{
  "n_layer": 14,
  "d_model": 128,
  "n_head": 4,
  "n_kv_head": 4,
  "head_dim": 32,
  "d_mlp": 320,
  "vocab_size": 4051,
  "activation": "geglu",
  "norm": "rmsnorm",
  "norm_place": "pre",
  "norm_eps": 1e-06,
  "positions": "rope",
  "rope_base": 10000.0,
  "rope_fraction": 1.0,
  "qk_norm": false,
  "attn_scale": 0.177,
  "bias": "none",
  "tie_embeddings": true,
  "parallel_block": false,
  "init": "uniform",
  "init_std_qkv": 0.0396,
  "init_std_o": 0.0396,
  "init_std_up": 0.0396,
  "init_std_down": 0.0,
  "optimizer": "adam_variant",
  "lr": 0.00203,
  "lr_mult_up": 1.11,
  "beta1": 0.9,
  "lr_head": 0.00411,
  "warmup_steps": 584,
  "schedule": "wsd",
  "decay_fraction": 1.0,
  "decay_shape": "sqrt",
  "final_lr_fraction": 0.1,
  "batch_tokens": 16384,
  "seq_len": 1024,
  "doc_mask": true,
  "train_tokens": 94110000,
  "steps": 5745,
  "dataset": "wikipedia_en"
}
Each number is 50 + 15 x the weight over its row's rms, rounded and kept within 0 to 99. Layers, rows and columns count from 0. The size before them is the row's rms in percent of the matrix's.

# layer 10 attention value, 128x128, rms 0.0497, rows 97-127, columns 64-127
104:45 23 25 42 42 45 47 54 40 62 49 45 32 84 61 38 78 48 81 27 42 53 45 55 40 37 43 42 38 59 57 40 68 59 50 35 59 67 36 53 48 29 69 42 44 43 36 61 65 44 74 57 25 46 31 35 29 40 32 52 56 73 25 55
101:51 41 58 18 38 67 57 52 36 53 45 39 57 85 41 45 74 39 65 28 65 43 36 68 28 49 59 23 59 43 58 14 34 63 47 29 55 62 49 34 61 20 43 37 51 53 49 72 39 46 30 66 27 44 74 34 46 36 32 60 53 52 20 40
106:46 49 43 38 44 61 66 84 52 46 56 74 60 47 47 57 65 32 39 70 68 61 22 73 54 66 20 34 42 33 40 36 77 30 55 66 43 43 54 29 81 38 37 63 46 55 32 43 42 68 62 60 46 32 69 52 55 88 62 37 39 38 36 56
108:40 12 45 37 51 62 47 46 35 40 57 39 45 62 61 31 43 72 64 41 82 73 56 73 69 69 26 33 39 49 69 60 58 58 57 31 22 75 26 59 68 53 51 48 66 25 49 54 51 48 39 58 33 60 41 53 60 38 85 42 62 39 44 64
100:51 51 67 29 64 49 47 46 77 16 40 40 61 55 57 56 70 36 69 41 50 52 41 50 39 50 49 53 56 52 55 29 73 61 52 68 59 24 38 41 46 51 58 55 43 37 54 66 43 70 32 52 39 66 77 39 29 59 26 60 35 62 35 68
113:43 19 46 50 74 65 39 29 46 34 51 44 41 51 67 43 66 50 62 46 60 47 53 91 39 60 45 28 55 24 54 16 60 38 47 58 56 43 68 63 49 63 42 50 56 35 36 55 51 38 59 63 24 46 68 55 41 69 79 64 30 47 56 75
098:27 53 57 64 82 33 27 37 40 40 65 38 62 38 30 63 60 42 39 43 52 56 42 45 49 43 53 43 74 68 35 54 23 52 23 35 56 52 30 74 21 70 41 59 53 34 62 84 50 33 27 40 62 60 15 60 47 44 66 36 51 56 44 43
096:51 45 49 39 59 79 63 26 56 41 38 53 44 54 27 59 78 36 49 60 61 63 57 40 64 40 54 50 50 50 67 76 48 47 57 58 42 34 42 62 83 50 44 49 54 66 17 38 82 52 53 58 23 42 37 42 46 55 58 43 43 61 45 57
096:40 42 47 59 49 56 42 61 22 39 54 36 29 54 54 43 53 29 68 44 70 80 69 68 47 51 55 29 37 64 48 62 54 38 50 15 42 74 35 51 75 74 41 72 56 30 38 51 23 48 37 33 40 40 51 57 51 35 39 80 33 65 38 35
086:15 51 39 47 48 54 47 47 46 37 48 35 35 56 57 39 72 63 62 50 67 58 29 46 37 40 21 36 65 66 82 57 70 51 18 39 54 77 35 68 72 51 51 50 66 54 50 66 41 60 49 60 52 53 63 31 39 19 63 20 38 72 55 56
106:51 40 39 47 45 55 52 40 34 32 31 18 56 85 55 59 49 67 53 23 48 39 62 46 47 44 58 46 85 57 67 24 30 37 28 55 76 61 36 45 52 53 59 25 47 43 43 63 71 61 42 65 37 50 71 32 40 40 23 40 69 52 24 39
108:57 44 52 44 48 67 42 79 69 40 32 63 33 50 75 46 57 48 72 59 63 30 53 83 33 55 23 44 27 38 60 42 74 54 67 57 70 33 69 39 69 64 61 58 45 50 40 50 85 50 71 50 26 56 64 54 23 44 45 57 16 18 46 58
102:60 48 39 53 75 31 45 26 51 63 50 75 30 41 40 39 58 58 47 49 57 46 78 32 65 43 48 58 37 73 40 66 71 72 32 22 81 48 29 67 54 32 48 54 44 40 64 44 51 52 70 44 47 30 23 31 59 48 70 67 25 47 46 47
105:73 62 55 36 36 57 76 59 44 47 45 67 67 41 62 40 49 61 71 61 65 31 58 90 51 65 27 32 55 48 52 33 40 57 61 71 40 41 34 59 71 55 29 52 52 40 64 69 49 54 22 45 47 65 37 49 47 80 55 51 60 56 39 58
097:63 51 71 33 66 39 40 62 60 64 65 39 45 34 46 72 52 64 59 55 24 45 81 24 42 15 47 46 31 71 42 45 79 59 47 75 38 37 22 62 49 56 60 54 42 44 40 34 68 52 73 38 82 64 00 85 49 34 42 68 74 57 53 42
114:60 45 49 26 56 32 44 53 54 45 58 50 43 48 27 43 34 59 64 39 58 23 34 46 44 37 33 66 67 65 48 61 58 42 61 66 47 29 41 56 22 58 88 60 62 33 74 60 62 78 59 38 41 66 23 30 42 67 61 45 54 67 43 61
099:26 64 23 41 31 55 71 34 56 53 56 72 47 70 43 25 45 41 54 29 64 49 36 38 55 63 64 83 55 16 58 48 35 18 49 36 47 57 86 60 68 74 11 40 46 63 31 77 55 33 30 58 47 33 81 34 78 54 32 66 37 66 59 34
098:44 40 25 30 41 13 35 41 41 69 33 65 40 66 47 23 68 67 48 36 49 48 72 54 61 57 47 20 42 53 33 72 79 59 46 39 42 60 25 64 51 49 60 44 59 65 47 24 79 21 64 42 38 56 15 60 30 36 58 66 69 52 52 32
111:59 57 53 59 27 42 81 34 48 65 48 69 64 50 57 37 40 51 64 36 53 65 38 43 53 59 51 72 41 51 47 65 41 51 40 32 62 46 38 56 68 51 24 44 42 60 50 65 26 65 43 41 74 59 84 49 53 41 48 44 47 46 57 11
104:34 65 33 57 50 44 40 58 64 62 61 66 66 52 40 42 61 75 32 27 37 16 39 42 43 84 38 61 52 51 41 51 35 26 68 58 55 37 75 51 66 28 69 45 70 76 72 34 73 57 69 38 34 54 60 50 52 80 76 49 54 42 40 60
098:31 41 40 60 56 44 62 66 47 62 55 41 48 35 66 55 60 70 48 68 70 21 62 48 58 49 18 42 41 31 53 69 38 51 54 63 49 59 52 44 81 58 37 55 62 54 61 62 75 36 76 65 55 61 59 69 41 49 74 42 27 49 52 73
102:19 26 30 57 71 71 30 44 35 53 55 49 36 63 41 39 77 34 42 22 57 63 54 84 36 74 30 58 36 50 55 53 32 43 48 36 62 70 30 54 69 48 38 52 62 60 18 57 48 39 72 74 55 34 38 68 49 34 83 40 54 67 44 58
091:48 45 27 38 17 64 61 70 71 84 38 61 49 68 54 42 32 53 52 48 61 36 49 38 60 51 20 36 22 42 36 72 81 60 76 39 35 45 58 58 64 25 55 42 46 58 49 28 38 52 54 31 31 33 64 46 39 26 46 57 55 37 58 55
101:36 41 27 71 21 63 54 59 62 76 45 42 42 44 61 45 61 66 42 52 37 53 71 56 67 37 55 19 38 79 35 40 49 38 49 48 41 54 46 71 54 80 70 44 62 81 48 38 72 44 63 46 31 46 27 49 34 38 59 74 65 63 52 60
100:55 68 79 54 58 54 58 57 58 58 33 55 79 28 67 52 41 57 41 64 50 55 31 57 59 66 43 48 60 47 66 46 64 63 55 51 53 57 70 61 52 29 53 48 43 58 72 47 49 45 29 34 46 36 99 45 55 52 61 12 31 30 58 56
089:53 57 58 71 77 49 64 32 48 55 60 57 76 28 77 64 28 71 32 59 71 64 48 48 45 59 57 57 62 56 56 72 31 38 38 64 77 47 71 70 27 69 44 53 59 51 49 51 41 57 44 29 49 25 61 45 75 54 67 45 52 28 52 35
098:41 54 25 46 27 48 47 52 34 64 45 76 27 33 56 41 60 56 67 66 79 58 48 65 59 57 29 51 53 60 69 79 63 48 54 32 68 73 57 58 73 72 69 45 64 61 42 53 15 44 54 50 53 37 55 56 62 54 55 33 45 37 32 34
100:67 47 65 59 61 42 57 70 72 33 70 59 67 32 25 35 39 33 55 33 54 65 34 44 54 76 43 74 69 54 22 49 45 56 33 63 48 48 43 37 52 40 39 61 65 37 39 75 29 63 57 46 66 30 33 35 60 60 49 48 54 46 64 59
103:42 70 39 44 55 48 36 43 47 78 52 51 40 68 38 54 34 54 29 33 26 06 72 44 49 42 57 68 62 63 45 83 39 35 53 37 28 65 66 58 48 46 57 57 40 75 63 53 57 23 53 76 56 43 38 63 58 82 44 54 68 55 60 29
090:30 69 35 61 59 62 33 25 58 52 55 25 40 77 42 48 37 39 62 33 48 49 22 29 71 50 56 77 48 61 46 38 25 51 74 36 39 50 76 58 55 42 39 54 38 46 14 45 39 47 43 55 69 55 89 45 58 43 43 51 68 60 34 33
102:52 39 45 56 52 71 40 63 43 64 56 30 49 46 74 53 55 50 57 49 48 95 46 42 42 17 52 42 45 50 74 52 19 55 24 46 31 49 24 43 53 46 21 61 51 38 39 64 27 33 53 49 76 73 35 48 61 53 38 53 55 57 57 69
# layer 10 attention output (transposed), 128x128, rms 0.0492, rows 97-127, columns 64-127
116:64 54 45 56 40 45 58 55 89 64 38 54 34 84 47 46 31 56 71 65 37 60 51 52 54 46 45 56 48 31 25 54 25 59 51 56 37 42 45 51 44 52 50 35 00 26 58 49 63 34 37 80 38 40 42 60 49 55 64 42 25 54 46 76
111:45 69 57 66 35 61 69 49 68 56 52 37 39 62 51 28 74 65 67 31 37 52 44 64 49 46 47 60 54 46 42 63 36 51 46 33 31 41 39 62 38 34 27 44 16 20 50 66 59 40 35 77 47 31 69 67 39 73 49 16 31 52 42 60
107:68 44 77 59 35 49 28 42 50 46 32 18 63 50 40 37 69 56 28 67 40 52 66 66 28 70 33 73 43 21 48 43 69 59 44 58 23 45 50 59 53 43 71 59 35 62 61 40 56 48 41 51 60 71 42 39 37 46 31 23 49 51 62 36
109:63 42 42 62 59 36 45 21 53 39 64 59 50 70 64 49 57 64 53 60 47 43 43 65 21 52 23 50 67 35 42 65 18 34 59 53 50 47 69 63 42 36 66 77 44 37 57 68 48 30 47 75 20 48 52 50 36 48 39 62 51 33 37 44
106:76 53 45 47 54 53 57 63 93 78 20 52 55 61 57 72 64 51 50 39 39 31 51 66 59 38 59 29 55 46 32 20 71 59 39 34 57 60 48 24 72 53 46 54 59 54 48 50 58 68 53 58 63 28 20 57 44 51 41 47 42 80 42 59
114:69 52 57 58 33 48 42 47 60 45 62 28 52 41 66 55 46 62 58 26 49 59 53 57 32 43 63 15 50 47 34 43 76 56 70 34 29 52 46 65 69 56 39 60 23 73 51 35 50 34 51 45 45 68 59 62 43 34 45 40 37 70 61 43
100:51 58 38 36 37 36 63 48 43 35 58 62 44 34 81 32 43 42 69 32 74 67 65 18 53 56 55 45 70 46 56 56 46 35 64 49 60 66 43 44 59 72 29 58 69 40 53 62 37 63 54 50 72 50 66 46 63 57 81 56 49 45 21 25
095:43 19 50 32 33 51 60 62 62 51 45 61 36 80 56 15 71 60 62 57 66 41 51 52 42 63 39 54 66 18 43 41 46 76 36 21 46 64 54 33 51 50 26 52 41 30 66 62 25 32 51 79 22 56 38 35 39 47 51 40 46 83 40 51
104:56 43 39 61 71 29 34 33 54 53 54 67 37 38 65 49 52 50 46 51 57 54 43 18 36 55 17 51 69 58 39 56 39 47 60 57 52 51 80 61 21 36 74 46 44 46 70 48 74 25 45 66 55 36 67 51 54 46 62 39 55 08 53 40
087:24 49 47 29 61 57 43 31 42 57 26 48 46 49 65 28 61 74 40 62 66 60 61 49 23 49 33 28 64 36 42 52 47 62 73 10 73 43 42 53 43 31 32 82 31 42 63 70 25 47 46 59 44 47 63 51 49 47 54 27 61 51 17 48
113:29 58 47 42 40 58 68 52 53 61 69 55 43 58 44 28 39 48 55 29 42 60 58 59 45 38 69 40 42 42 33 48 56 71 54 35 64 65 41 58 54 48 27 25 08 49 35 67 42 42 52 53 57 35 49 70 64 62 72 23 21 74 39 57
114:74 37 47 45 50 40 41 53 48 63 37 34 55 58 34 73 48 48 53 46 13 54 56 77 57 43 68 59 24 40 34 34 45 64 57 20 33 40 50 29 43 39 50 53 28 55 63 36 79 42 61 54 33 65 27 61 38 22 37 41 42 77 41 62
106:47 33 27 47 50 60 52 38 31 30 45 72 47 73 47 44 47 40 68 47 69 69 42 34 46 42 43 59 92 50 85 67 42 31 50 50 72 61 59 39 46 61 38 45 48 33 48 44 42 33 60 44 35 54 70 53 35 54 67 73 79 49 29 48
111:23 37 61 45 49 51 44 31 52 17 67 38 60 48 18 62 66 33 56 50 34 62 20 46 41 68 39 49 65 45 45 58 39 19 63 83 31 36 48 61 43 32 63 53 40 45 70 48 53 50 60 76 56 62 56 53 56 39 40 37 65 42 66 40
093:60 52 33 60 36 40 48 49 56 50 56 50 56 53 30 46 39 35 54 53 49 30 51 21 62 67 61 59 47 48 46 41 36 42 78 40 83 55 55 43 35 50 58 40 30 69 63 39 47 56 53 31 48 64 29 20 48 43 53 65 62 67 33 57
114:64 48 29 61 62 63 57 49 65 32 84 68 56 72 12 56 77 30 43 58 44 41 47 45 34 52 22 64 61 60 40 64 28 57 57 58 62 33 68 13 38 46 53 18 67 57 40 58 55 54 53 47 50 47 47 34 53 53 61 53 64 58 34 60
094:24 46 71 76 66 72 49 46 33 42 50 43 59 45 61 72 17 72 32 60 58 63 59 43 46 46 42 53 63 53 62 68 65 63 48 76 35 49 37 81 48 55 59 44 69 43 54 30 44 29 38 45 61 36 68 73 57 61 71 44 56 17 66 27
095:50 51 32 72 21 42 69 28 64 48 43 64 10 66 58 60 43 47 54 64 49 51 51 37 66 43 38 67 51 38 39 70 30 54 50 40 77 58 59 21 50 50 37 54 29 39 46 49 31 52 55 75 49 65 49 36 44 59 62 32 37 65 45 50
110:47 63 83 57 70 61 44 22 29 58 37 49 52 37 69 64 34 72 37 41 74 63 56 59 46 40 32 54 41 72 54 44 62 43 39 62 76 40 44 77 32 42 70 46 81 48 69 58 51 35 45 44 66 46 55 61 47 52 35 53 80 14 54 24
099:44 53 44 39 35 79 42 64 48 36 75 59 64 50 32 50 35 60 56 57 67 59 45 52 62 34 41 50 17 65 49 49 54 54 71 64 37 24 48 45 52 54 81 48 59 70 29 42 55 57 54 42 63 51 43 53 64 50 51 41 42 42 86 54
093:41 57 58 24 62 41 51 51 35 44 41 56 45 62 71 22 42 75 43 53 54 59 61 79 29 61 47 34 13 56 39 51 44 52 66 15 25 44 54 60 50 61 42 56 52 64 48 26 37 57 38 60 29 48 58 54 51 33 62 67 55 53 41 41
101:58 45 41 53 15 40 63 41 70 42 32 52 36 32 75 44 59 60 46 49 79 60 56 58 46 56 49 23 48 52 38 54 91 50 45 27 47 58 46 38 57 40 45 63 32 50 55 58 36 57 35 41 37 51 85 51 39 67 54 51 56 27 36 56
095:70 54 62 52 65 48 39 32 24 68 24 63 56 68 40 63 47 59 62 76 49 41 45 53 51 63 42 78 39 69 29 55 33 45 35 32 59 29 60 44 29 56 78 41 58 42 58 26 70 37 60 69 23 70 38 49 32 35 41 44 41 25 48 62
103:50 41 27 29 69 31 43 43 50 29 58 73 46 49 33 54 45 51 42 70 60 41 43 14 60 63 30 76 50 57 12 57 41 42 72 58 41 42 54 39 55 51 64 30 44 38 67 59 51 20 58 52 40 52 33 37 75 44 53 57 49 30 49 46
105:48 44 63 31 59 60 43 48 31 60 16 37 56 53 67 54 76 61 65 31 60 45 48 75 39 45 69 32 47 41 84 40 62 41 49 44 46 45 31 35 55 70 32 59 87 56 46 34 27 49 67 56 62 60 29 69 40 34 16 58 48 67 39 58
097:37 48 51 41 54 68 40 52 21 48 62 64 65 24 60 60 44 62 49 33 71 41 59 62 65 43 61 37 73 76 68 50 79 46 54 35 66 67 44 44 43 58 53 57 99 53 39 57 46 41 53 33 57 57 74 57 50 30 51 73 59 34 59 34
105:55 59 38 40 66 44 43 22 23 58 59 44 41 41 67 51 54 72 46 44 47 50 46 54 15 55 21 64 56 54 56 38 41 37 55 43 51 44 59 68 22 68 56 49 57 58 70 46 55 29 46 48 51 56 85 67 47 30 35 40 51 22 45 40
103:56 38 63 65 66 62 33 35 42 26 49 46 62 39 58 57 64 44 51 60 75 63 43 38 50 48 45 49 75 58 60 66 54 18 58 74 55 54 45 45 47 56 71 55 88 42 58 55 38 77 37 42 72 56 50 52 61 70 58 73 66 52 46 36
103:43 76 44 49 34 56 66 48 30 35 83 71 55 51 21 36 46 45 32 57 52 66 35 47 58 51 49 66 40 50 39 72 46 52 41 75 51 33 28 71 39 54 45 25 60 46 35 37 67 66 55 30 72 51 57 30 58 52 76 32 35 28 55 58
097:59 63 65 36 39 65 63 57 54 92 36 61 53 41 77 45 14 54 48 50 55 34 76 41 36 54 53 38 43 51 40 42 60 72 31 52 61 43 33 53 70 77 47 47 62 53 30 31 69 48 60 52 37 34 45 36 45 51 56 55 18 31 49 47
098:67 81 52 61 46 52 67 43 40 54 45 79 39 32 42 49 27 50 42 62 40 44 46 44 51 52 45 41 82 68 56 55 34 41 71 83 49 42 51 82 45 43 83 70 44 16 79 59 50 46 36 82 40 30 46 48 61 44 67 83 34 25 36 46
# layer 10 MLP gate, 320x128, rms 0.0687, rows 0-15, columns 64-127
093:73 72 76 60 53 38 30 89 41 52 48 56 87 55 46 64 54 58 78 71 39 23 73 49 64 38 44 50 44 45 42 39 42 46 35 76 79 55 69 49 55 45 44 65 60 69 59 38 27 37 42 51 26 68 74 28 40 67 53 49 35 50 59 79
088:28 64 66 54 45 23 30 52 68 30 69 59 69 50 30 55 48 66 39 56 32 63 21 18 61 78 34 63 62 41 37 36 66 74 54 83 37 34 72 30 55 50 50 47 50 78 46 53 44 72 45 52 49 51 57 59 49 83 45 37 65 59 62 55
094:65 46 57 52 34 34 48 48 83 46 41 38 59 28 42 36 59 30 41 55 49 67 28 58 48 50 58 53 66 58 43 39 57 54 54 51 37 46 76 45 48 41 37 56 25 46 57 79 65 46 52 49 45 36 69 20 60 17 52 59 54 57 57 51
100:19 45 50 72 23 47 42 57 60 23 53 54 54 46 48 35 43 68 49 59 43 59 62 29 39 60 66 45 42 53 64 54 82 60 47 44 37 42 45 64 54 43 70 50 66 53 53 65 47 48 77 62 72 68 49 57 47 32 53 49 61 46 74 37
108:22 52 40 43 31 46 44 43 48 32 35 47 63 52 37 43 69 63 45 49 42 44 40 66 76 81 73 59 52 75 50 31 84 55 59 58 50 61 49 32 22 35 27 74 62 66 41 51 63 75 55 48 47 40 47 31 44 43 60 26 68 65 45 54
102:54 56 65 62 57 41 92 38 54 40 62 52 67 61 44 55 30 47 67 59 36 67 76 30 19 57 83 59 81 53 44 53 29 60 45 58 41 51 42 27 33 37 63 40 36 85 31 57 55 33 33 38 57 32 40 59 52 65 36 18 54 42 40 26
104:23 63 46 64 75 44 31 72 41 46 49 39 46 37 53 37 62 39 51 79 42 57 50 67 54 53 30 34 44 25 30 56 51 60 25 58 00 42 44 45 37 59 65 71 60 39 67 33 70 45 74 46 41 46 53 37 47 61 81 32 44 72 44 67
107:52 62 55 48 45 47 42 31 15 51 79 40 32 43 34 63 47 87 46 49 54 39 77 49 52 57 44 50 53 71 64 68 68 55 22 44 76 06 57 58 37 42 65 55 61 55 45 54 63 52 67 48 35 44 30 71 64 57 48 34 43 55 59 52
102:45 51 36 38 64 32 67 48 37 45 59 57 52 31 59 67 49 57 57 55 51 57 44 73 70 61 48 27 46 62 54 14 70 83 27 53 42 61 71 37 41 47 71 51 32 64 19 41 33 75 84 36 53 43 29 54 50 66 53 37 50 54 79 74
099:57 45 33 49 42 80 27 35 69 46 62 38 56 51 32 67 32 67 56 68 70 57 46 31 59 28 65 31 48 25 45 59 54 67 77 47 76 74 72 38 59 78 65 71 52 38 27 52 71 74 25 32 41 62 50 42 64 66 17 53 70 52 43 56
111:50 66 43 43 56 69 54 47 23 49 49 13 46 64 39 55 44 73 44 15 37 49 55 34 78 59 52 12 68 46 50 36 70 40 51 43 51 45 74 42 52 59 52 63 53 61 23 77 40 61 31 51 60 45 53 49 24 59 36 59 86 31 47 54
095:44 57 58 49 31 69 36 32 41 60 40 45 34 58 61 44 55 62 58 41 60 52 64 61 47 94 37 23 33 85 75 81 64 57 51 27 41 30 57 27 21 86 79 66 42 54 43 50 63 58 50 67 49 39 65 43 49 47 58 67 39 41 49 40
104:53 55 37 20 45 53 37 35 47 65 81 40 42 61 55 64 47 42 22 39 12 69 53 69 40 33 40 48 27 75 59 64 66 78 45 47 42 62 51 51 49 79 55 61 45 38 42 57 44 61 67 42 45 35 50 54 39 52 80 45 61 52 45 44
096:40 60 25 79 32 80 69 59 59 55 70 60 53 18 44 72 26 72 62 65 61 33 37 23 31 45 29 44 52 64 13 42 36 69 28 45 16 64 60 41 51 20 34 51 64 46 57 33 38 55 61 45 39 29 69 31 34 50 31 73 44 28 50 44
110:55 68 37 72 63 49 25 30 55 54 36 39 63 64 24 84 32 44 80 59 41 42 45 62 43 44 64 60 54 34 35 37 57 59 24 76 45 51 53 40 45 46 28 52 18 37 32 32 48 54 73 85 52 28 68 75 54 68 67 63 34 40 75 39
107:34 83 65 65 72 27 50 53 57 55 24 66 43 61 34 42 65 33 63 58 41 40 41 75 56 56 60 38 38 36 62 38 49 27 69 74 49 60 25 56 51 59 43 42 35 64 59 25 38 32 68 45 45 49 72 59 37 53 50 44 46 79 54 30
# layer 10 MLP up, 320x128, rms 0.0684, rows 0-15, columns 64-127
100:26 37 53 59 79 34 41 32 92 68 52 13 50 24 51 34 57 66 35 27 32 69 34 71 49 52 65 30 53 44 74 34 35 70 40 53 21 48 65 47 53 53 40 33 51 69 56 47 68 52 54 41 40 29 62 43 54 45 54 31 67 58 48 59
091:41 82 27 22 62 74 74 45 43 48 69 44 36 60 46 73 51 49 42 44 56 65 31 89 61 28 58 31 37 47 67 55 46 49 25 47 58 50 25 56 50 41 56 64 56 27 61 57 53 31 57 66 54 32 67 55 51 30 46 45 36 44 32 39
093:53 48 56 66 26 77 47 57 29 71 67 63 41 34 32 58 37 39 73 67 51 58 58 64 49 62 23 68 43 53 25 37 30 50 44 22 44 30 21 40 75 46 78 30 65 35 55 67 30 37 57 53 53 44 40 25 42 46 59 58 74 53 53 39
096:57 51 47 86 51 52 50 62 53 72 28 76 70 82 54 32 48 67 46 45 35 62 55 71 61 44 39 73 26 57 60 56 23 42 66 43 85 45 56 46 29 63 59 52 74 54 63 55 63 27 54 64 47 56 21 65 40 51 31 54 63 53 40 46
102:33 48 74 67 34 60 35 45 40 68 63 46 44 49 62 52 52 57 41 35 40 91 51 34 46 43 40 38 29 43 77 48 34 56 43 57 27 35 51 46 69 43 49 43 34 33 56 35 42 27 55 65 26 56 27 49 47 23 49 72 45 51 16 45
101:42 59 54 48 28 25 62 52 54 56 32 66 33 42 30 32 59 65 25 15 65 46 10 45 68 54 23 62 49 43 26 39 46 29 35 58 38 64 53 63 50 52 23 42 54 41 77 62 42 50 51 72 51 42 62 49 56 27 40 63 55 45 60 63
103:53 30 13 52 45 75 50 37 44 65 54 59 38 83 43 57 33 57 79 34 41 43 56 44 35 63 27 51 45 29 47 38 31 38 29 20 50 36 68 70 39 50 45 66 28 55 53 29 50 21 62 51 65 55 46 66 92 45 46 84 60 50 51 62
105:62 63 55 66 37 65 67 76 37 68 69 30 53 54 43 48 62 50 50 22 53 50 43 52 56 21 34 66 72 52 39 50 28 42 59 40 52 51 56 60 80 35 34 64 31 32 37 75 88 30 42 63 32 47 37 65 46 60 39 48 59 59 30 54
108:43 49 26 30 62 52 64 56 58 51 47 74 36 27 32 56 76 60 48 31 67 53 45 72 71 64 56 34 85 62 36 37 47 70 52 67 54 70 59 44 66 54 42 62 34 48 25 69 62 52 67 51 36 43 44 44 58 41 52 36 59 38 48 50
098:74 49 57 53 43 56 22 44 51 42 59 49 37 72 27 81 21 33 38 58 56 81 45 44 54 33 55 47 53 66 64 61 60 79 44 73 42 45 34 37 45 72 65 51 42 74 66 68 45 28 55 37 43 75 72 65 45 34 43 52 55 58 32 59
106:30 47 47 51 42 47 51 61 61 52 70 33 48 27 26 41 41 31 67 52 49 32 47 56 45 52 71 62 48 40 46 59 17 53 33 54 58 19 32 51 54 48 90 50 79 65 64 51 48 47 45 40 62 31 50 50 71 18 49 55 49 34 57 59
095:71 66 57 12 68 67 45 47 46 53 38 51 52 62 68 44 50 45 44 74 62 41 44 62 72 45 48 64 55 65 48 27 46 63 46 48 53 46 64 64 26 33 80 60 56 90 47 64 41 15 34 37 65 70 33 80 56 61 57 54 42 55 44 56
096:48 50 41 39 47 52 39 63 58 48 52 45 16 73 58 50 59 51 43 41 36 58 59 52 80 39 50 52 55 40 44 15 44 44 54 54 29 31 71 46 55 56 33 64 44 20 28 59 43 58 52 51 51 44 54 39 55 34 55 51 57 47 33 56
096:71 36 41 54 34 56 46 45 80 37 39 52 62 68 40 55 43 50 40 60 73 52 59 46 33 52 28 63 60 43 58 12 49 69 40 28 54 58 40 43 06 57 59 51 49 37 53 79 72 73 56 53 52 41 70 64 37 55 70 46 52 42 79 48
111:57 56 46 48 52 50 55 73 40 34 56 62 45 60 75 51 67 61 50 59 63 51 77 30 32 35 26 35 48 46 56 85 62 40 33 54 71 72 33 74 51 58 54 68 61 37 52 39 38 54 70 32 52 77 47 41 34 40 57 51 56 59 35 70
100:29 46 31 36 41 42 62 53 87 45 73 56 58 32 54 48 51 67 44 32 41 23 45 38 26 19 18 58 75 63 49 35 60 30 59 52 42 52 58 63 71 41 27 59 26 37 17 65 46 33 52 62 54 44 61 65 43 48 58 59 50 51 55 21
# layer 10 MLP down (transposed), 320x128, rms 0.0536, rows 0-14, columns 64-127
098:43 56 35 49 31 67 31 60 60 48 62 40 76 45 30 28 52 46 73 43 50 47 35 62 27 47 24 59 26 55 74 34 54 25 42 66 51 44 74 48 36 51 79 54 43 39 45 66 31 52 42 47 45 28 48 40 44 26 35 81 48 44 57 70
088:38 43 30 29 50 23 17 39 34 32 95 85 72 41 38 66 62 62 52 63 49 58 37 46 49 50 65 39 46 46 65 67 43 58 28 68 29 48 58 33 20 55 46 63 29 36 31 79 49 46 53 31 34 50 56 71 43 62 53 43 51 50 61 52
094:39 65 55 64 52 27 48 45 57 61 59 62 57 33 54 58 28 50 57 35 36 74 39 65 26 47 71 43 81 57 63 35 48 55 57 46 30 72 22 56 42 48 52 63 11 57 38 42 51 32 67 46 52 53 66 85 61 30 56 47 41 55 63 55
100:76 41 13 53 51 58 60 55 64 30 60 57 21 56 42 38 47 39 63 37 36 45 56 41 38 49 42 31 64 55 36 49 33 55 36 54 49 60 27 39 57 68 56 50 50 29 21 48 60 59 29 61 57 37 37 49 37 75 51 53 34 61 50 53
107:09 61 38 56 63 49 36 46 43 42 44 41 47 54 56 55 51 43 46 60 58 46 41 53 70 53 64 44 16 53 35 69 56 70 02 47 23 69 55 51 50 48 15 77 51 23 65 56 19 59 51 57 66 61 44 40 31 51 58 59 43 52 36 37
098:26 12 63 45 49 44 14 66 79 48 49 32 68 63 64 52 40 62 35 65 68 35 51 66 53 58 41 45 63 22 55 64 12 62 59 42 50 53 80 57 46 47 59 58 44 64 60 39 36 62 50 73 36 79 64 23 57 23 61 42 31 43 51 46
102:58 60 76 64 67 41 24 60 73 51 06 65 43 22 38 55 51 58 51 39 53 35 51 60 50 51 39 24 55 38 39 58 40 52 45 58 24 48 59 54 56 53 49 29 61 35 59 57 68 50 63 55 13 29 44 30 32 68 58 69 44 55 26 54
106:92 46 42 50 66 44 43 32 64 47 78 41 49 35 55 63 44 32 47 43 71 56 64 79 42 43 39 67 59 48 34 74 43 55 62 84 57 86 67 67 41 73 46 32 50 65 46 63 43 35 40 55 36 66 53 85 60 62 58 53 36 72 40 20
109:72 44 32 24 56 54 57 88 66 35 65 59 46 33 46 56 72 43 62 35 42 25 42 67 28 56 59 21 79 57 30 67 41 42 49 47 45 34 57 48 60 62 59 69 68 61 54 62 44 53 53 64 40 64 50 42 66 49 58 39 68 51 70 81
101:47 58 35 66 42 73 65 37 67 48 46 70 48 61 40 49 44 30 43 76 57 69 42 45 54 30 26 48 58 50 39 55 39 35 48 51 75 56 33 48 67 62 35 77 54 47 54 67 82 57 39 16 37 33 65 23 40 79 50 73 27 58 33 39
110:28 36 20 27 33 39 61 41 34 39 42 35 59 26 46 55 39 41 60 73 48 22 71 55 42 63 64 58 47 56 68 38 47 62 52 60 63 46 27 43 62 28 60 49 58 49 62 34 58 45 67 72 37 46 50 63 63 38 47 81 56 71 63 32
097:44 44 60 46 51 62 24 33 62 20 43 45 38 47 56 24 57 70 36 45 48 50 20 39 07 67 54 61 41 65 41 43 65 54 55 13 26 57 53 38 47 31 35 63 42 44 86 33 21 23 83 53 41 41 60 44 51 45 40 48 48 38 14 36
103:67 59 65 39 71 61 64 41 61 53 38 38 82 45 32 51 35 57 44 58 52 54 66 44 50 48 54 67 58 80 46 23 01 32 64 60 51 60 53 70 55 38 31 34 46 55 66 60 71 48 75 56 44 44 51 40 65 65 23 44 43 50 65 41
098:29 48 61 49 46 49 53 49 44 69 46 26 52 35 51 68 77 76 47 36 54 56 18 39 56 68 23 60 39 62 35 50 40 65 17 30 50 50 39 34 53 51 65 48 61 40 27 37 36 63 67 19 64 85 32 61 76 51 31 51 44 32 51 58
109:37 28 29 52 58 63 32 37 81 56 50 37 39 44 38 61 60 29 71 62 43 24 34 45 40 68 43 88 47 39 28 39 68 44 56 66 68 46 56 50 55 42 48 51 16 66 39 68 47 41 63 69 37 15 40 45 41 69 51 45 27 45 65 36